Part of a small language model's weights.
Architecture: RMSNorm before each block, rotary positions, no biases in attention or MLP, untied embeddings.
Each number is 128 + 32 x the weight over the matrix's rms, rounded and kept within 0 to 255. Layers, rows and columns count from 0.

# layer 17 MLP gate, 256x96, rms 0.148, rows 81-91, columns 0-95
[[140 149  91 136 106 197 188 112 169 122  90  93 171  53 112 167  83 148 126 138 103  29 107 141 113 122 103 128 115  97 128 104  97 164 133 127 127 107  76 175 131 146 111 144 186 123 179 141  94 108 104 103 151 129 110 120 121 113 132 130 126 128 197 132 169 119  95 118 155  90 193 132 137 177 107  97  81 165 167  61 130  75 149 141 135 144 132 123 124 167 178 104 116  99  98 124]
 [110 103  76 117 122 114 142 138 124 124 157 111 136 188 138  84 169 107  89 151 109 123 157 175 148  90  95  76 131 140 114 100 126 155 109 166 120 120 141 118 107 156  85 142 184  75 133 140 100 139 100 155 165 170 135  85 129 138 141  92 153 102 137 177 110 102 131 123 161 161 145 118 183 156 158 169 111 112  86  97 151 120 132 159 116 145  88 149  88 102 132 105 112 144 123 107]
 [111  92  82 170 125 154 126 105 137 156  80 111 180 145 155 165 157  97 146 162 113 116 149 160 138 137 156 128 152 109 144 171 178  89 112 122  96  81  90 174 148 193 106 150 133 123 113 128 168 126 160 133 143 136  96 119 153 121  92 119 156 167  92  71 104 152 157 154 121 217 102 107 111 115 172 144 135  86 135  99 137  87 100  90 138 151 135 129 106 103  81  69 177 142  89 166]
 [124 165  61 127 152  95 174 137  97 136  79 159 198  99 183  81  81 107 137  98 121 156 120  82 107 150 100 121 116  96 100 122  86 117 127 161  72 143 183 150 119 139 195 143 115  81  97 140 109 136 119 141 130 115 111  92 226 128 118 107 132 131 152  98 118 161 105 169 122 187 133 144 149 114  86 110 105  79 172 136 125 120 139 105 120 158 158 150 156  72 107 115 119 168 113 141]
 [157 116 110  58 118  90 124  57 122  46 179 102 115 149 141 118 142 118  91 115 137 101 129 109  83 116 113  97 155 126 158 143 161 116 124 167 115 110 116 142 128 116  95 126 141 140 192 107 145  82 106 119 128 125 149 181 128  90 105 146 102 139 186  88 152 103 140 138 145 117 194 119 133 178 111 118 161 111 157  72 129 111 167 174 132 113 102 102 107 138  79  99 144 116 130 184]
 [ 85 156 159 119 118 146 167  88 180 103 137 128 121  94  70 181  48 149  64 200 140 121  98 140 152 122 145 150  90  61 125  39  63  85 137  99 131 119 142 111 132 107 120 133 141 108 110 143 189 125  85 117 127 166 127  77 114 180  75  90 115 128 126 145  93 119 128 112 152 132 118 152 159 198 202  41 128  78  73 112 149  99 123 109 141 141 164 155 117 144 138 120 100 136 110 163]
 [136 160 149 128 139 146 153 106 215 146 152 154 167  68 122 105 125 123 124 164 154 135 131  99 132 161  99 109 121 151 152 112 150 140  92 152 126 115  98 125 106  79 117  94 153 102 109 137 185 132 130 145 147 153 142  87 174 153 115  50 109 119 126 185 112 107  87 183 102 164 194  82 192 132 161 114 105 177 136  99 106 170  78 179 146 153 151 127 176 195 166 160 132 132 136 147]
 [152 148 157 117 153 140 157 141  71 208 133 102 107 135 152 161  76 153 160 119  85 137 149 120 119 130 145  85 130 146 164 103 141 164 123 120 137 113 128 177 126 143 140 125 145  84 140 204 169 111 127  67 143 154  81  98  90 115 125 132 109  97 134 157 111 123 147 136 162 177 113  92 139 159 174  86 167 128 121 100 218 134 144 167 183 157 120 150 135 156 141 123 124 124  84  82]
 [131 147 137 108  97 155 164 154 170 116 112  79 119 105 119 116 125  87 124 161 129 113 107 106 144  99  95 140 173 109 153 153  94 133 163 118 104 179 150  98 121 140  95 121 162 128 110 114 154 172  85  89 126  56 150  51 124  76  73 158 208 125  97 104  91  67 130 154 146 145 105 147 175 160 143 115 149 156 133 116 153 149 118 112 109  86 140 106 113 176 104 107 154 111 159 132]
 [ 83 161 140 112 118 115 104 157 148 144 110 147 104 126 105 148 120 148 170 128 145 131 114 102 104 124  63 171 105 147 142 149 125 121 116 139  91 191 100 146 111 175 165 119 154 108 129 132 126 110  53 115 118 117 108  92 124 148 104  76  97  85 110  89 166 159 111 156  70 118 139 171 146 136 124 125 137  95 124 190 154  83 154  47 105 123 137 144  73 173 126  41 125 153  91 155]
 [144 186 117  67 103 184 116 119 177 150 108  95 114 142  73 134 136 118  97 135 106 116 134 129  77 151 117 123  77 127 128  91 110 110 135 137 119  93 120 190  48 211 100 114 161  97 142 133 111 135 139 104 169 124 138 134 177  84 150 151 140 173  94 136 178 158 144  96 125 138 117 142 162 221 125 119 112 164 166 148 132  85 108 117 156 143  80 125 116 120 135 115 159 117 103 136]]
# layer 17 MLP up, 256x96, rms 0.139, rows 81-91, columns 0-95
[[136 138 117  79 140 128 135 124 111 140 109 139 104 131 125 147 127  72 173  17  95 121 161  99 147 164 135  99 134 140 106  93 131 111 134 123 141 186 131 136 131 132 138 131 160 157 149 155 133 176 140 159 155 123 131 116 127  81  96 138 118 154 141 142 162 143 115  99  84 184 182  58 114 105  60 186 163  19  86 125 141 105 116  95 139 152 158 127 139 110 144  59  91 188 114 149]
 [ 93 164 128 190 120 149 166 135 114 123 125  98  76 131 114 142 165 127  83 132 116 140 125 167 115 122 116 106  60 128 168 150 149 125 108 121 114 187 135 127 110 142 175 137 159  97  81 112 102 184 112  97 144  90  95 115 157  81  95 160 112 155 119 120 101  79 124 120 133  88 116 115 199  63 157 135 206 161 136  98  93 113 106 150 133 133 164  95 141  89 130 135 125 140  94 152]
 [138  94 178 113 123 124 131 127  83 147 109 116 113 126 176 154 111 100 160 107 133  99 190 125 124 105 133  86 118  79  92  82 166 145 148 146 115  67  65  80 193  70 124 128 123 136 101 133 172  93 159 110 119 120 183 115  92 110 104  98 154 104 147 135 139 111 155 129 187 178  91 110 205 139 165 131 188 131 111 189 130 148  88 162 136 126 137 151 134 135 161  90  83 131 145  91]
 [130 108 152 135 111 119 105  78  69 178 113 107 131  73 150 197 118 124 146 174 142 122 172  88  93 113 129  88 141 188 154 119 154 126 123 209 144 131  67 102 168 105 171  62 168 120 118  91 194 158 138 117  97 127 155  72 102 112  89 102 111 132 116  98 140  73 146  35 112 133 106 140  95 110 127  73 131 124  82 101 172  88 128 111  96  98 127 140 152 135 114  90 120 123 135 100]
 [112 129 131  59 118 130 153 150 135 108 131 149 165 154 129  77  79 113  85 123 134 144  98 152  99 150 137 113 121 132 105  95  60  86 158 119  78 137 151 132 158 116 145 169 102 137 118 149  71 121 139 102 138 114 147 116 139 104 113 145 110  99  68 148 169 152  83 145 105 134 132 112 112  74 117 148 105 137 137 182  76 117 193 116 136 155 129 172 146 128 123 175 118 101 210 102]
 [133 110 100  92 111 161 144 139 125 152  84  86 142  71  94  96 139 108 180 132 127 119 116 127 184 109 149 158  94 110 133 155 134 118 135 201 166  94  94 155 109 224  73  95 114 119 130 165 175  57  79 117  59 103 139 124 164 138 103 120  51 100 146 151 146 180 151 147  99  93 160 136 128 175 178 114 110  79 163 135 196 157 181 134 136 135 122 130 114 118 170 126 111  73  87 100]
 [155 130  88 150 103 152 154 141 200 185 115 112 154 141 131 120 131 130 105  88 163 149 131 200 155 175 134 108 117 130 105 143  79 174 105 133  97  93 151 160 102 156  73 147 147 137 177 111 106 108 132 184 173 129 170  89 171 135 172 175 144 146  86  80 132 142 151 121 147 119 146 124 147 123 112 108 137  92 135 162  79  94  99 166 156 149 151 124  78 151 106 133 135 149  58  80]
 [148  98 161  92  97 101  94 134 113  85 184 144 164 194 116 122 132  92 146 176 156  84 144 104 142 138 122 150 106 130 132 147 118 134 169 169  93 136  44 170 174  84 126 163 186 143 113 138 130 114 127 148 151 112 138  91 124  59 131  83 112 127  90  83 181 200 139  59 128 106  83 131 114 120 138 138 106 127 158  96  97 114 137 139  94 138 131  94 146 139 162 122 168 145 146 166]
 [165 150 177 179 134 134 106 154 151 152 145  83  77 119 120  87 157 109 128 140 119 174 124 171 160  96 151 111 148 149 108  77 165  69 112  99 131 172 139 141 168 149  97 131 153 125 113  87 102 102  83  65 122 110  88 162  87 151 194 149 147 181  86 110 123 147 124 123 143 105  64 147 111 141 137 113  87 122 111 125 142 158 145 184  97 111 105 131 146  92  90 111  93 165 158 142]
 [143 174 104 140  92  90 157 135 211 111 124  89  88 118 146 166 140 182 167 132 156 122 126 113 108 128 165 128 152 149  90 110 120 127  94 115 127 144 139 103 135 142 156 115 110  69 126 166  84 149 131 128 114  96 125 132 140 130 173 119 112 118 103 141 132 192 149  90  92 118  94 205 187  90 182 183  91 145 116 103 110  90 148 156  90 135 143  96 139 159 190 115 106 154  63  84]
 [ 84 109 150 112 102 158 134 144 132 148 164  98  75 121 116 139 115 173  78 147 155  92  97 169 152 104 123 153 148  82 109 150 156 127 136 124  99 174 162 138 113 168 156 159 169 103 119 153 143 161 115 144 113 110 103 107  89  98 136  81 134 165 145 144  79  93  96 120 128  87 144  81 181 134 165 151 171 154 103 134 139  90  90 117  88 114 111 129 115 122  82  79 113 118 105  82]]
# layer 17 MLP down (transposed), 256x96, rms 0.136, rows 81-91, columns 0-95
[[246  75 140 129 135 181 189  87 138 147 116  64 122 135  74 135 129  77 121 145  57 143  71  65  89 125  95 162  84 153 178 104 213 122  86 134 158 131 174 169 114 152 140  93 133 146 121 121  51 126 144  69 144 104 111 114  88 106 115 122 118 117 120 123 115  94  75 114 102 136  99  75 131 154 135  97 146 131  97 116 137 111  97 133 149  83 112 101 176 116 118 128  90 157 116 141]
 [157 131 126 121 149 158 132 188 157 166 145 178 114  85 125 153  94 145 192  90 113 118 152 142 120   3 189 161 168 105  89 132 107 134 126 126 141 139 133 108 132 103 105 126 116 166  59 151 159  73 138 134 174 134 141 134 151 150 176 130 133 141 110  86 135 135 144 110 136 119 121 104 114 164  94 126 158 124 135 186 133  99 142 132 120 100 147 123 158 165 129 147 170 111 177 137]
 [ 85  63 104 141 126 125  85 165 106 159 151 146 102 141 141 176 144 210 113 116 152 152 190 115 130 178 205  72 128 163 127 163 126 111 177 157  56 133 172 181 140 115 133 150 133 127 178 143 129 130 130 174 125 103 127  96 147  77 117 147 146 162 138 134 112 157 123 136 145  88  82 149 154  94  82 152 130 121 125 179 155 110 122 170 172 140 128 143  92 117 118 205 112 116 131 177]
 [165 102 152 127 116  76 131 123 137 104 103 170 170 110  77 116 125 136 144  85 123 133 118 187 119 129 161 168 104 133 193 100 124  90 119 101  66  94  71  82 130 138  90 185 140  76 106 101  86 195  95 161 164 102 135 147 139 103 123 182 130 115 127 134 140  96 121 127 155 125  89  91 145 165 147 125  62 153 168 128 114 153 204 204 169 185 141  71 102  95 128 141 145  91 144 147]
 [131 132  36 165  54 128 141  82 155 118 155 125 108 120 133 155 150 142 188 129 162 163 128 132 173 106  95 132 144 140 107 145  88 180 135 146 127 128 117 120  75 136 113  90 145 122 129 146 106 100  94  87 136 155 116 143 129 138 206 167 119 150 189  74 136  85 125 180 139  74 118 144 110 142 168  63 139 127 120 154 166 111 145 182 130  94 135  93 156 126 118 122 126 153  88 115]
 [111 162 200 113 134 105 150  93 113 150  85 188  93 118 184 127 159 104 179 151 166  44 140 147 167  69 149 147 190  76  97  97  89 120 123  76 157  84  87 165 175  91 151 222 104 139 117 106  98 105 160  97 118 135 178 162 114 124 109 149 116 110  98 149 132 143 127 148 143 163 140 159 109 159 110 160 148  84 152 100  96 148 123 172  89 161 158 170 124 102 107  78 171 157 155 141]
 [171 129 210 117 130  85 127 174  98 116 105 170 135  94 172 144 107 123 154 131 147 101  84 142 139  89 160  79 155 144  33  92 132 111 104 156  68 105 142 105 130 143 137 155 191 127  93 177  94 134 118  93 150 155 181 121 138 111 126 142 108 165 158  92 100 124 141 117 134 118 132 145  74 118  97 135 146 163 157 185 177 154 125  93 100  78 110 172 129 100 113 105  65  87 125 124]
 [136 184  80 120 103 155 144 125 108 145 114  76 136 156 120 200 142 150 102 179 122 188 120 139 112 183 111 132 109  98 212 121  94 145 131 151 148 110 108 107 134 126 172 126 132 117 112 122  85  94 140 151 158 135 163 136 140  91  87 161 158 147 111 103 130 158 119 150 136  82  86  99 152  97  91 123  34 132 106  91 113 103  89 143 138 196 133 161 170 110 112 156 124 135 124  95]
 [130 115 118 136 141 193 134  93 164 164 136 118 151 162 159 182 133 158 141 139 166 153 136 160 149 121 110 177 135 123 169 126 118  81 126 108 110 135 122  82 101 124 119 138 104  64  75  73 102  89 148 177  87 171 130  76 135 134 175 167 125 102 118 135 130  83 147  84 107 141 133 135 160  73 151 187  84  84 120 142 177 141  83  86 165 131 137 112 115 122 116 144  55  96 125 108]
 [100  95 163  96 142 125  53 108 165 156  87 114  98 101 123 126 135 137  86 144 152 124 156 165 115  82 173 108 156 169 136 142  93 183 100 122 122 137 129 116 115  82  80  85 142 118 102  93 180 162 157 125 125 121 103 153 158 115 143  87 151 139 159 141  73  63 107 136  57 116  66 133 160 125 115  96 141 178  89 173 147 130 150 127 145 177 121 130 129  99  78 158 114  87 103 140]
 [151 189 120  98 109 128 142 112 141  95  88  97 136 176  80 104 135 166 128 103 135 125 180 125 124  88 151 160 131 135 149 131 126 159 156 102  65 112  83  92 157 123  96 149  88 107 156 122 152 134 141 203 123 149 160  96 157 158 142 135  87 126 154 114 169 147 133 167  98 115 160 130 174 147 135  89 123 109 147 150 198 152 111 116 165 174 118 141 163 121 136  83 177 132 111 128]]